Each number is 200 + 30 x the weight over the matrix's rms, rounded and kept within 0 to 999. Layers, rows and columns count from 0.

# down: layer 13 MLP down (transposed), 2304x576, rms 0.065, rows 1359-1382, columns 432-575
# up: layer 13 MLP up, 2304x576, rms 0.0622, rows 1360-1383, columns 432-575
down1359,142,206,188,219,183,204,165,215,203,218,220,172,193,204,157,198,194,192,217,223,151,209,186,208,212,207,185,158,235,198,200,166,191,213,215,226,218,142,202,210,185,218,196,214,191,209,210,191,222,215,190,179,236,183,210,202,195,191,228,206,198,221,184,227,241,185,198,246,217,195,175,218,153,232,173,175,184,177,213,185,233,147,185,186,192,216,219,247,222,176,195,211,200,233,215,221,215,180,203,221,202,181,198,243,208,182,191,210,184,229,164,172,209,163,214,220,166,188,156,218,186,227,233,216,186,243,267,204,155,217,166,216,198,225,210,204,224,184,226,238,226,189,222,244
up1360,181,230,214,240,227,209,246,137,228,168,216,183,165,138,197,228,195,171,152,234,195,233,196,188,175,154,169,219,183,214,214,244,149,205,152,188,222,210,222,239,183,191,223,200,172,191,164,205,183,255,241,185,226,172,171,185,201,210,186,157,291,203,200,217,206,206,162,171,170,225,227,180,164,208,234,197,181,197,221,131,136,204,158,135,248,213,167,217,147,237,175,174,238,238,225,219,158,190,213,184,200,189,171,179,218,187,226,185,204,201,267,253,222,179,206,232,222,238,201,177,191,218,152,182,181,221,184,180,253,200,163,187,203,235,208,177,231,259,204,175,176,204,219,218
down1360,194,182,188,216,160,184,227,148,181,206,202,191,231,184,246,181,159,127,215,194,203,218,201,202,232,223,205,200,210,211,220,212,170,198,188,174,202,208,216,210,171,142,197,191,204,255,182,205,203,248,185,198,212,202,250,196,222,186,204,204,206,255,268,153,199,165,195,234,190,204,204,261,172,192,168,174,166,204,214,206,226,214,234,145,191,187,231,239,204,217,232,213,227,212,274,208,192,190,207,216,213,181,166,148,218,174,168,174,176,110,190,199,237,220,229,236,253,181,158,226,264,209,215,232,192,222,186,182,214,233,148,187,232,199,140,201,227,227,191,186,178,223,198,235
up1361,185,238,217,173,158,242,201,201,180,224,197,178,216,201,199,196,187,206,201,228,205,216,164,229,203,204,190,199,180,166,206,193,245,187,139,192,188,225,166,230,213,191,187,154,210,200,225,188,176,235,217,181,205,200,205,235,212,197,170,227,151,190,224,215,218,223,245,236,194,221,187,197,196,184,185,188,238,252,188,227,193,179,220,174,228,230,240,175,229,178,197,193,189,216,180,210,226,202,220,182,201,208,215,240,226,181,208,230,187,206,223,224,218,187,223,163,194,179,205,186,234,189,206,186,206,219,187,191,213,163,174,166,182,178,153,184,182,230,175,152,234,204,218,194
down1361,153,183,211,165,241,188,208,193,177,190,209,212,173,208,244,193,196,206,192,184,205,149,213,153,181,183,176,183,204,218,215,192,208,182,183,189,224,254,224,217,196,205,229,206,178,211,205,287,180,196,235,224,202,167,230,179,188,187,173,169,139,146,174,234,220,217,198,211,204,136,221,226,236,230,195,218,212,221,202,235,188,207,188,185,241,224,184,191,238,246,188,167,209,163,214,205,197,208,179,214,182,182,184,204,163,199,196,180,234,198,238,201,194,227,226,184,197,156,219,201,200,184,197,184,240,199,236,228,206,233,204,196,171,134,258,220,197,174,227,214,163,243,227,192
up1362,216,201,203,177,223,164,183,185,197,231,179,135,178,225,187,210,245,130,195,226,242,162,175,213,204,202,231,194,128,215,185,216,195,189,157,174,191,260,186,168,192,204,210,229,150,214,211,207,188,222,187,202,190,197,196,213,200,224,195,182,187,238,210,211,161,214,194,205,168,222,197,186,159,218,236,165,260,195,211,227,162,172,240,209,236,225,196,173,173,183,182,215,246,216,226,193,155,211,183,184,194,211,178,193,177,182,203,192,135,194,187,227,200,183,191,224,140,199,222,183,148,211,188,185,190,215,200,217,161,174,209,204,189,199,191,225,206,188,180,181,198,180,202,181
down1362,173,177,208,197,231,219,167,208,209,210,203,192,204,212,170,179,185,277,200,217,216,205,209,197,169,202,195,230,162,217,239,185,156,197,198,228,219,191,192,193,176,188,193,202,185,220,228,221,194,183,196,173,191,253,224,180,147,174,200,198,245,205,184,236,182,160,179,192,214,213,208,205,194,226,195,191,203,264,229,224,196,188,199,165,193,168,195,243,195,235,156,193,223,200,188,198,186,162,161,194,180,208,187,200,196,209,242,165,188,165,191,182,200,187,216,211,190,197,207,208,189,195,200,217,162,228,146,210,195,148,201,205,200,217,244,235,233,176,268,219,243,217,202,195
up1363,228,169,158,207,265,193,251,191,153,176,255,222,217,223,169,170,245,191,181,202,199,175,185,156,209,214,235,230,272,231,186,261,217,168,231,172,106,209,216,144,189,150,202,199,187,181,201,180,194,246,151,219,172,246,212,220,171,204,195,189,191,209,161,237,240,180,232,118,167,201,169,163,187,131,197,201,208,209,244,197,179,238,197,167,187,204,176,205,201,256,204,196,179,199,210,143,178,194,179,233,252,204,276,184,144,179,192,206,224,202,225,143,174,205,230,196,254,145,168,177,243,238,194,216,199,198,182,187,247,198,188,245,289,209,212,208,251,186,204,187,257,227,215,185
down1363,227,138,249,233,245,131,232,167,170,168,233,177,196,150,215,234,171,189,170,219,239,153,207,164,188,148,221,230,232,240,221,200,181,214,172,198,143,207,230,127,189,165,149,239,167,190,184,223,221,192,178,234,201,161,205,186,198,205,192,169,232,238,211,211,177,229,205,134,216,233,188,178,221,232,237,210,265,198,186,172,225,196,206,154,160,207,161,175,254,259,166,197,217,228,173,154,218,134,191,160,264,221,235,236,213,213,186,203,144,102,186,220,165,244,240,158,188,174,182,234,198,187,188,159,209,217,170,168,209,199,166,190,184,198,220,195,204,220,199,211,185,190,230,222
up1364,223,237,199,238,204,223,183,174,167,212,149,247,202,207,183,163,242,163,177,196,208,212,229,200,168,225,166,224,163,205,165,181,201,185,212,202,202,216,244,184,234,224,205,238,173,204,263,215,228,191,186,174,219,181,204,221,190,214,187,217,218,210,221,183,202,212,177,164,169,157,232,195,226,170,201,166,229,152,208,249,181,229,178,182,210,217,203,201,210,233,228,285,160,221,190,239,176,174,181,216,198,212,211,217,210,126,192,243,212,188,162,175,170,135,190,201,195,194,126,257,188,182,201,187,196,201,187,248,236,202,222,215,139,142,166,222,162,213,157,169,187,270,187,148
down1364,190,207,203,168,205,156,220,230,178,210,179,217,219,238,208,190,211,167,193,222,170,201,203,258,176,142,185,193,215,178,205,213,181,219,178,194,207,214,184,201,206,256,194,213,186,198,186,217,197,191,194,218,224,206,216,211,126,201,259,210,243,204,205,140,223,186,224,214,196,207,202,127,179,185,184,206,203,158,242,172,203,222,194,185,217,200,182,189,199,177,197,201,186,216,198,213,216,227,183,154,220,222,253,178,208,188,190,143,239,224,187,214,207,216,185,216,261,199,198,191,209,181,192,198,178,239,211,258,211,226,251,204,224,222,194,206,208,193,229,233,219,212,173,209
up1365,235,188,212,220,219,187,145,238,218,209,159,182,210,273,223,221,170,164,200,155,161,207,236,183,177,203,174,197,247,183,201,163,227,183,168,173,202,202,209,221,172,211,134,228,135,186,222,228,189,223,250,248,212,246,147,169,215,211,204,230,219,151,183,210,189,223,198,210,194,204,211,189,197,204,239,210,202,173,210,192,152,181,146,223,207,134,187,179,207,163,165,242,229,222,232,216,229,222,182,177,217,187,162,225,197,115,245,202,226,193,200,214,185,182,187,191,195,175,229,243,211,258,215,224,186,196,251,238,187,190,230,138,195,161,215,235,199,205,177,245,196,213,192,210
down1365,192,248,223,195,144,240,229,131,169,226,168,201,210,150,233,232,226,242,221,146,217,227,227,213,173,193,202,202,216,210,234,188,214,188,177,240,175,155,182,190,202,230,241,215,208,148,184,227,195,190,209,174,199,199,213,155,219,178,151,216,270,202,226,203,158,185,184,162,200,233,208,179,217,200,194,267,217,242,162,196,228,254,184,183,242,206,273,204,186,254,172,191,198,187,238,262,199,224,261,202,207,222,198,185,207,206,149,155,190,268,202,159,192,166,218,179,208,206,203,260,209,189,182,152,218,164,200,183,163,150,184,194,211,191,247,162,181,198,222,165,242,227,204,194
up1366,208,238,188,171,224,222,187,183,201,218,182,253,208,189,204,201,223,235,204,173,195,203,216,191,169,215,205,165,163,200,249,204,190,207,190,232,222,206,194,208,163,226,182,173,235,207,201,220,192,163,202,199,238,195,206,210,211,219,196,165,193,177,226,247,199,160,197,192,233,211,213,211,134,199,211,171,246,178,201,205,231,139,230,204,229,163,181,216,186,180,157,198,182,205,232,209,224,228,145,226,207,215,182,216,220,182,199,162,205,192,215,234,180,159,206,173,219,230,221,168,198,226,220,206,165,143,178,157,190,152,228,139,177,279,221,206,227,202,187,211,229,161,161,196
down1366,200,186,202,212,242,202,165,184,208,135,201,234,173,219,241,162,193,149,187,150,176,188,240,170,195,172,187,310,184,202,179,224,152,210,192,264,193,181,154,155,240,191,209,178,149,165,187,201,192,222,182,179,204,204,198,183,181,217,226,146,196,195,189,197,242,173,237,186,165,212,185,246,173,232,204,193,177,183,181,179,235,192,172,187,141,143,190,170,202,250,176,206,212,230,233,199,175,219,242,169,230,189,204,225,201,193,165,170,220,223,217,179,194,230,234,196,204,260,203,196,177,207,217,209,229,217,183,195,174,189,224,180,195,192,170,197,178,188,162,179,208,169,229,138
up1367,217,248,243,140,259,114,200,309,286,210,201,210,172,178,222,125,288,192,198,229,87,205,218,190,285,178,183,221,187,157,155,267,244,180,202,225,189,188,217,146,208,205,198,224,225,161,144,196,213,168,236,197,189,238,196,233,128,243,217,216,174,204,209,193,166,256,142,160,189,188,265,225,241,158,178,288,241,214,255,205,184,161,203,238,122,195,152,233,192,192,192,180,202,132,226,249,233,207,269,225,185,219,127,130,124,213,254,182,123,139,278,177,233,220,206,179,193,167,184,247,175,193,189,168,179,192,186,90,261,113,195,188,259,207,227,154,174,255,250,198,229,217,257,228
down1367,241,221,165,232,157,116,153,144,160,119,175,254,179,245,160,176,159,250,176,144,169,170,221,222,124,176,199,155,171,162,242,165,180,251,219,169,269,199,281,296,161,238,130,155,162,201,186,233,176,172,213,190,94,195,170,188,150,296,153,144,172,212,196,148,143,235,227,232,205,188,141,148,208,208,240,200,235,236,74,164,200,235,111,226,157,188,240,211,164,226,155,233,224,186,140,241,177,183,178,181,294,127,260,277,220,139,240,206,214,240,254,215,187,199,206,233,265,164,200,216,218,256,198,230,233,190,199,195,247,175,227,216,208,234,206,190,194,213,195,234,200,174,134,129
up1368,207,174,238,217,195,208,146,164,142,213,190,169,255,196,191,225,195,211,212,228,145,178,188,220,163,211,173,193,165,144,229,212,154,194,196,162,230,196,189,221,179,189,211,207,204,165,178,228,216,218,193,221,217,209,199,182,221,189,192,257,202,243,219,144,199,155,161,241,148,205,199,213,218,171,234,218,174,187,198,159,182,274,170,197,169,237,208,217,150,204,275,213,188,238,254,231,249,176,183,205,202,205,240,216,205,209,152,155,215,156,152,185,203,187,153,204,192,194,238,181,222,200,223,244,166,183,152,212,155,257,253,249,216,199,172,223,148,234,168,188,155,206,212,188
down1368,176,184,201,222,176,277,163,173,201,219,203,205,201,207,231,228,204,198,220,202,215,242,197,188,197,177,228,222,166,169,199,179,195,221,209,195,205,193,152,218,173,264,168,199,242,214,184,272,170,226,209,216,206,177,237,190,179,260,198,178,234,192,206,227,220,180,194,185,210,215,200,251,227,167,167,192,184,196,182,244,175,202,192,198,188,238,213,176,202,220,181,167,197,182,196,150,181,199,184,166,174,176,220,211,222,194,140,194,211,195,186,198,194,181,285,225,191,197,178,197,231,144,175,196,217,195,188,150,216,223,146,208,171,151,191,236,218,201,209,185,217,206,248,254
up1369,222,153,228,208,175,248,227,178,182,232,276,222,197,169,204,240,196,235,232,181,216,178,198,161,212,218,202,219,193,217,154,217,178,225,218,207,263,236,197,218,182,138,186,214,222,175,168,130,150,194,193,187,219,216,208,206,167,176,214,194,234,178,203,206,204,139,173,190,172,218,231,174,178,143,248,215,255,193,172,240,166,217,160,182,257,237,184,207,199,237,208,172,230,210,188,238,246,214,216,154,195,242,217,192,229,210,255,169,176,185,176,149,246,217,205,241,152,228,231,223,155,187,209,225,199,128,224,183,209,200,228,256,190,217,163,233,186,232,189,173,210,214,218,229
down1369,212,206,170,211,207,156,196,216,205,180,197,157,154,174,168,179,188,203,222,200,187,206,196,183,235,212,216,206,134,228,234,184,184,241,221,234,161,243,204,200,190,251,212,145,196,274,224,237,266,198,213,197,154,219,180,203,154,230,228,205,204,131,177,230,218,189,256,186,264,197,218,202,217,220,193,184,187,230,226,204,223,191,208,286,186,219,185,182,174,187,204,221,206,238,192,244,149,219,193,230,210,237,195,204,170,243,215,202,174,176,186,215,181,141,183,160,215,186,219,116,228,209,130,192,234,230,217,248,255,187,217,207,208,278,184,172,238,197,282,197,194,196,163,237
up1370,140,242,225,205,178,243,201,168,200,168,251,222,181,208,204,204,220,154,194,246,152,208,239,173,221,254,172,223,206,139,239,176,226,141,220,149,164,162,272,222,209,121,173,202,212,200,271,207,231,190,164,183,228,243,241,154,202,211,272,160,230,226,238,213,234,194,207,236,242,229,186,255,216,231,195,168,173,163,241,225,238,153,229,228,222,202,212,209,205,235,195,214,161,203,195,225,223,204,228,202,177,203,207,175,205,193,153,195,172,155,224,171,169,170,235,154,265,210,150,207,175,196,249,241,193,112,223,177,179,229,197,194,208,213,222,216,194,243,217,230,243,212,214,222
down1370,262,165,189,195,164,214,194,213,149,142,234,194,211,178,205,147,197,183,141,225,180,236,274,195,184,189,182,159,115,202,162,196,266,157,193,165,177,233,195,165,203,161,194,202,194,222,151,183,221,179,223,213,198,171,182,193,181,199,202,180,193,294,130,225,183,224,209,200,140,205,191,239,216,182,213,189,184,175,198,177,168,205,180,180,179,188,154,164,252,211,211,217,123,168,252,254,211,204,166,249,273,203,217,151,204,154,225,158,215,199,198,152,254,210,172,249,255,227,181,191,175,201,156,224,199,271,181,207,229,233,201,158,258,219,212,182,178,168,234,203,283,156,185,188
up1371,204,222,191,138,223,145,253,237,206,131,233,211,289,240,147,222,199,172,162,169,196,260,237,212,197,239,178,217,183,230,179,172,151,224,238,217,225,210,208,205,190,283,215,212,211,192,158,247,222,164,180,180,150,193,207,132,228,245,173,191,175,182,220,223,209,229,205,320,274,181,200,201,170,122,232,226,242,159,214,112,200,166,220,199,238,196,166,220,173,244,270,188,222,199,195,230,237,177,215,211,192,220,215,145,211,254,236,174,171,118,241,212,202,228,135,228,235,183,206,226,173,130,277,188,213,220,192,208,207,215,176,201,240,159,201,191,214,193,227,154,146,216,242,174
down1371,164,217,115,192,200,110,259,233,237,181,212,158,223,238,190,224,193,131,218,193,253,250,266,181,212,208,146,152,153,235,183,180,146,207,258,305,246,227,220,199,164,213,120,209,274,162,143,191,246,216,168,142,178,224,135,147,243,185,191,145,251,173,205,190,213,228,226,259,199,265,221,162,167,166,261,235,249,124,236,130,241,196,179,230,247,201,174,212,196,172,234,212,193,265,261,194,233,218,260,177,194,257,184,213,156,163,144,146,200,181,233,176,208,160,170,226,180,209,201,249,293,146,222,167,244,257,239,188,270,203,126,166,241,231,175,142,223,205,193,193,236,251,212,198
up1372,182,237,188,197,197,198,237,200,235,201,188,214,240,174,206,233,191,194,162,146,196,180,204,236,138,220,205,161,237,185,201,192,163,203,216,202,198,201,171,152,211,223,191,188,147,157,206,233,156,200,215,186,198,219,205,181,159,177,223,165,200,184,251,208,214,199,204,199,159,203,188,216,222,207,217,141,201,255,188,180,202,234,186,206,167,151,176,236,205,147,186,208,197,234,162,170,229,181,208,221,186,182,243,238,169,200,173,162,194,179,211,178,169,172,245,178,244,187,194,187,216,206,146,233,168,225,255,191,219,214,250,216,195,212,241,196,210,215,212,206,217,273,135,188
down1372,210,178,194,227,183,205,214,197,189,181,224,221,220,233,200,194,181,166,266,219,184,249,236,183,197,217,226,192,247,189,206,224,187,198,218,199,188,182,225,222,214,238,238,186,182,224,247,208,202,178,176,213,241,210,182,216,226,204,173,230,189,191,208,174,166,233,155,179,227,220,167,182,209,172,263,210,166,235,220,239,194,272,206,205,228,195,259,178,289,213,272,250,251,250,190,181,193,207,165,285,161,228,220,212,202,180,197,217,191,202,227,195,234,185,172,231,155,240,171,233,199,167,178,184,175,228,238,191,200,178,199,212,188,174,231,180,157,208,204,221,184,231,160,195
up1373,222,187,164,217,174,165,235,173,173,209,175,179,184,173,153,162,190,196,235,200,173,151,209,171,168,248,149,203,209,216,164,222,230,243,169,166,156,236,154,194,222,243,202,235,208,206,202,172,232,200,168,241,170,193,195,176,248,243,183,158,211,210,215,195,219,146,243,219,151,213,206,198,211,217,225,197,190,152,190,239,202,228,182,193,236,238,244,187,168,127,140,225,189,181,225,213,240,243,147,212,225,212,201,263,218,210,192,137,252,208,170,263,140,191,208,201,153,166,191,199,197,191,193,169,179,202,224,260,252,200,199,245,194,179,214,224,170,240,234,186,204,193,185,223
down1373,227,227,184,155,154,206,223,221,198,208,197,212,177,174,173,179,260,181,231,201,229,191,190,159,196,158,183,192,196,201,179,238,162,203,213,208,195,185,250,239,203,189,222,158,169,193,212,208,213,178,222,246,200,195,180,224,178,169,225,223,221,211,176,198,235,220,232,211,186,194,189,210,197,189,240,234,181,210,173,205,180,174,192,158,268,204,208,183,186,163,151,198,155,235,168,239,209,211,230,177,177,236,206,240,238,191,190,146,221,215,194,208,162,216,225,179,210,185,193,202,222,178,164,204,203,234,190,220,196,210,268,171,163,195,253,228,190,199,198,197,169,174,189,229
up1374,251,217,116,228,256,228,165,252,138,236,217,199,181,185,217,253,218,204,199,225,227,261,155,81,150,153,216,168,184,156,217,226,174,203,224,177,222,206,172,245,204,156,236,202,216,132,169,162,189,236,202,189,175,228,231,243,182,171,167,180,166,195,202,277,140,212,198,176,180,237,282,213,201,227,270,263,226,207,260,135,195,234,123,202,226,232,203,184,158,166,225,177,218,235,180,168,230,253,221,209,209,190,183,205,251,217,207,212,167,185,231,181,208,142,168,180,225,180,147,226,231,200,150,211,172,193,222,161,188,198,251,209,242,154,223,234,145,133,231,208,229,216,220,192
down1374,159,222,188,136,215,250,176,204,198,163,214,229,200,161,189,194,235,191,211,221,229,199,200,104,197,153,203,164,215,144,171,221,273,254,209,171,236,199,160,195,162,194,198,213,245,192,245,214,157,179,216,249,129,173,152,211,182,265,225,204,203,192,102,181,224,236,198,229,221,211,197,234,226,160,181,192,225,215,222,244,184,149,146,216,222,188,150,222,150,197,239,226,226,186,138,191,222,235,223,109,175,182,251,213,195,249,116,206,209,190,221,231,245,178,265,211,190,161,155,209,178,181,194,184,175,195,203,166,183,227,221,237,201,183,196,254,227,186,211,195,204,213,214,188
up1375,221,197,193,264,165,210,204,159,223,247,144,188,187,192,160,220,210,197,260,167,208,179,206,229,173,253,186,253,132,205,162,170,195,226,208,182,172,206,188,191,209,229,218,243,187,181,203,189,191,170,232,242,196,188,181,188,238,180,184,212,197,176,221,175,162,237,232,213,227,221,209,235,195,182,142,204,167,214,221,190,200,219,178,205,246,214,185,223,250,232,213,187,181,173,141,202,226,198,191,249,160,164,225,198,172,230,212,195,199,215,225,153,201,208,198,183,216,285,250,227,147,193,172,140,214,209,224,211,152,181,181,197,180,227,175,174,238,219,207,257,207,166,209,164
down1375,201,212,215,248,164,179,152,218,237,216,142,200,172,217,175,196,164,162,242,187,210,220,235,168,160,204,211,226,147,130,174,198,194,187,248,204,269,217,240,209,239,188,172,263,264,204,156,201,120,160,261,243,154,242,130,181,168,233,154,189,243,172,246,279,216,237,154,228,177,191,188,173,217,139,222,198,188,230,181,230,253,179,219,197,183,224,215,174,161,235,189,198,141,162,182,173,192,226,173,183,194,241,197,186,143,246,247,200,148,218,176,159,161,195,135,214,165,202,163,213,188,207,204,112,240,184,198,233,175,194,153,255,206,217,200,297,174,242,249,204,250,202,168,177
up1376,207,250,203,165,199,234,231,174,185,245,218,204,197,221,167,213,237,210,244,191,192,195,219,202,170,249,173,260,227,178,205,179,205,165,190,189,168,258,187,174,173,205,208,194,186,177,214,245,236,197,186,210,217,153,198,238,226,216,202,237,143,214,198,192,256,219,190,182,191,184,203,201,198,185,181,199,205,237,204,213,181,225,167,175,213,219,226,181,241,166,211,212,171,198,131,222,189,227,205,217,203,170,241,202,249,249,188,185,206,194,239,196,219,196,163,245,204,159,203,200,217,190,261,234,193,166,227,197,244,187,185,194,195,210,198,206,193,262,196,197,209,228,188,179
down1376,187,200,175,182,176,197,206,189,177,222,195,156,239,216,175,214,183,230,192,202,186,196,215,227,205,163,182,189,219,160,182,218,189,230,179,259,219,169,211,199,194,201,209,227,231,210,195,199,202,214,220,189,170,202,190,220,206,204,196,224,190,198,177,195,221,205,189,174,184,175,172,235,249,178,208,221,203,233,208,229,222,224,230,209,162,233,235,143,194,175,129,162,146,193,215,150,200,165,155,199,192,179,195,155,190,144,231,184,185,233,239,213,160,227,179,197,222,185,218,201,191,185,207,190,208,206,205,246,186,203,238,205,183,195,213,204,208,202,183,231,233,219,150,212
up1377,280,188,243,196,204,219,174,197,203,216,200,156,230,265,226,234,204,213,214,135,196,184,161,177,150,170,256,156,178,197,145,209,208,252,182,204,147,207,229,211,184,231,159,171,225,193,186,199,241,227,186,225,199,248,279,192,184,155,163,250,166,194,232,212,170,230,219,187,200,196,158,181,158,205,229,214,194,196,224,194,218,218,193,173,218,169,167,222,171,194,231,226,238,230,135,170,248,194,188,196,194,188,215,254,234,239,190,145,225,216,194,219,197,231,223,182,237,146,172,178,167,240,191,158,232,187,147,196,234,171,231,213,234,197,220,192,152,185,239,163,189,200,222,207
down1377,239,216,213,246,168,205,132,242,256,170,186,172,216,205,261,201,223,229,217,185,200,210,198,160,177,161,236,153,193,185,204,216,170,205,187,196,180,214,226,203,152,203,218,194,192,237,196,169,163,159,192,223,228,117,212,234,193,223,214,185,139,248,215,191,211,194,307,223,192,183,198,232,266,225,232,218,227,179,168,166,173,184,253,162,154,181,213,235,186,236,179,212,234,150,165,205,228,236,180,162,179,255,167,228,167,254,193,229,195,167,181,212,142,198,214,190,166,161,230,210,182,221,205,219,177,147,158,167,238,209,157,235,192,167,283,211,205,199,257,212,218,212,222,193
up1378,231,213,167,196,170,221,215,197,168,194,214,219,186,220,208,231,223,224,195,148,252,208,167,202,213,270,161,231,228,236,150,177,199,156,189,208,195,223,215,188,212,202,214,192,236,196,207,184,200,199,231,206,223,209,190,220,209,199,198,179,140,197,186,186,184,177,170,194,197,206,212,227,189,164,234,158,189,234,241,216,206,186,220,156,173,192,238,187,172,162,195,191,220,211,184,230,183,182,184,224,223,202,176,202,215,186,172,248,185,165,166,203,234,217,218,212,187,159,224,221,233,201,225,201,155,183,190,180,177,183,202,230,155,210,142,201,216,195,184,208,174,213,182,167
down1378,223,180,191,214,248,151,161,202,210,163,188,227,207,165,196,156,187,221,178,245,137,207,209,205,197,201,238,213,212,179,225,234,208,241,192,217,217,163,194,182,200,215,172,191,177,211,213,143,204,186,95,252,199,180,174,192,222,174,174,214,229,194,188,173,226,177,199,216,228,175,243,193,192,185,200,240,192,213,184,197,195,198,205,207,167,213,186,206,187,222,188,196,266,194,145,205,247,201,223,242,156,213,266,189,196,203,229,200,139,190,236,210,203,207,143,171,241,222,213,159,184,224,184,169,223,196,197,194,180,201,204,189,237,155,209,158,172,214,187,191,216,168,212,221
up1379,176,173,195,226,251,123,244,169,230,176,209,220,175,186,179,239,253,199,219,204,220,248,167,176,193,179,165,196,203,183,244,191,187,203,145,186,203,198,200,198,171,247,184,256,191,178,212,208,168,212,214,195,157,198,179,207,232,192,239,228,138,166,183,199,262,233,171,217,240,239,167,211,228,212,195,186,211,220,180,206,193,174,216,184,179,181,202,162,218,170,169,189,183,153,209,187,216,191,197,218,209,244,234,192,221,203,176,180,217,224,165,244,209,221,200,157,172,216,232,207,240,184,238,210,258,247,188,194,205,213,198,224,195,180,197,154,218,215,220,217,199,229,215,215
down1379,147,242,177,180,185,234,184,248,186,185,218,173,203,183,221,194,118,270,196,197,208,220,156,191,171,170,211,172,162,217,188,247,217,208,168,201,154,202,209,127,169,187,180,199,203,174,204,202,207,193,253,170,180,236,174,183,217,214,203,165,221,173,206,214,181,162,233,214,188,224,189,228,163,182,160,252,183,206,206,125,183,213,192,205,206,171,203,208,138,232,235,234,197,176,153,193,195,188,210,208,250,157,183,169,198,226,237,211,214,202,152,173,226,188,179,219,242,209,197,212,270,146,201,178,184,208,234,182,227,217,231,161,201,232,199,172,212,239,231,190,199,191,232,200
up1380,264,174,211,218,198,193,235,228,221,194,217,144,212,142,205,207,205,158,214,208,193,201,213,195,199,209,206,175,196,239,218,189,228,187,195,202,193,217,213,212,217,190,165,225,167,218,199,205,217,193,192,274,225,206,222,214,190,203,226,181,186,210,202,210,251,179,163,217,206,201,196,162,161,191,199,162,200,192,203,219,219,217,214,206,175,258,168,123,199,215,191,274,173,219,218,196,218,187,203,190,174,189,185,223,180,179,180,194,151,218,227,164,171,194,213,199,198,210,194,217,190,218,212,141,173,194,181,163,186,180,211,214,246,251,190,215,200,246,183,236,212,171,204,196
down1380,198,204,211,228,177,203,192,217,180,178,226,197,190,180,222,171,201,151,213,200,172,192,193,187,220,182,231,172,189,157,166,214,185,168,182,184,255,173,155,179,195,192,230,219,202,221,163,193,239,248,201,196,183,176,168,207,205,192,189,183,221,204,190,218,194,231,257,182,179,218,226,177,189,172,226,178,226,179,205,197,217,190,176,214,199,206,211,211,202,211,179,194,136,244,209,186,205,196,141,154,240,139,185,213,161,200,236,202,247,232,228,200,201,196,224,202,220,168,191,234,204,176,163,184,240,216,225,182,209,191,159,251,182,178,157,203,200,197,215,205,204,197,244,247
up1381,229,157,188,188,255,166,174,235,244,261,191,174,186,190,177,225,196,180,193,221,211,170,240,162,183,206,221,190,129,230,206,171,196,211,185,195,204,228,221,257,213,173,205,165,201,274,154,242,165,182,170,186,211,212,196,234,200,195,213,154,238,214,278,212,252,229,168,193,167,189,181,212,186,221,238,190,164,181,184,194,153,199,244,168,231,172,208,187,153,213,160,166,252,219,163,186,170,166,148,181,226,179,183,141,162,214,186,183,184,247,143,192,140,231,182,196,187,198,192,223,230,242,234,218,165,239,187,214,259,227,149,181,192,203,181,205,180,203,199,205,197,246,178,194
down1381,162,211,207,160,198,215,201,202,203,213,168,206,220,193,245,218,217,232,212,199,218,237,270,191,222,206,198,208,229,231,229,249,258,177,213,220,181,184,185,186,133,191,164,163,181,195,179,215,212,223,194,211,232,181,167,266,175,194,200,201,232,221,206,180,165,186,189,221,137,208,232,244,216,235,208,164,191,166,192,184,172,180,178,190,229,201,233,195,222,183,221,147,207,193,213,179,242,219,202,223,166,141,225,216,215,193,170,209,195,166,239,193,226,212,270,123,214,213,187,188,242,201,163,214,202,228,227,192,189,221,223,190,206,209,219,188,215,176,162,206,206,200,205,222
up1382,218,198,190,161,134,194,193,168,201,175,241,185,210,187,120,172,194,180,192,177,203,155,215,214,173,183,211,188,195,206,219,204,195,189,192,188,200,213,176,201,181,196,198,223,198,226,196,187,213,176,209,228,234,235,207,171,217,253,249,139,180,244,173,209,179,174,166,183,162,184,207,195,247,256,188,175,174,228,244,259,247,233,183,165,187,233,234,144,191,199,177,164,205,162,225,223,228,214,242,215,194,130,230,210,200,229,181,165,244,210,192,234,175,202,255,232,175,222,216,224,177,203,208,227,176,180,209,218,235,181,188,208,174,168,183,205,167,255,239,235,200,192,208,164
down1382,200,209,226,216,141,229,214,218,237,199,246,181,240,243,225,174,165,159,145,176,169,223,176,241,210,171,193,226,232,236,214,200,218,200,200,203,264,230,196,208,240,206,210,232,174,195,181,164,186,212,196,155,236,162,198,233,218,148,212,235,239,176,196,181,238,172,179,168,235,164,199,263,209,207,222,194,171,285,276,242,216,199,171,202,214,235,208,233,186,245,171,191,177,217,191,192,182,232,202,242,212,222,223,217,197,188,219,180,217,233,183,238,209,227,191,218,207,174,159,220,164,159,223,197,237,187,200,187,169,233,172,191,247,195,178,206,210,224,219,235,203,269,152,209
up1383,224,155,216,131,168,184,223,192,199,206,183,230,160,257,260,224,233,205,164,211,241,197,243,222,231,159,202,180,197,218,228,255,233,199,167,228,195,219,129,189,139,219,190,213,217,178,211,238,173,227,200,261,226,214,175,220,193,196,196,151,217,256,258,169,204,224,190,221,208,219,205,205,293,222,176,171,206,142,203,142,188,208,176,172,174,231,207,222,123,194,152,180,189,215,192,162,167,213,191,202,199,229,254,159,247,211,184,209,195,202,202,210,172,187,176,152,166,223,266,210,158,219,248,234,177,259,172,230,218,226,265,197,173,154,146,145,172,193,204,226,197,164,198,145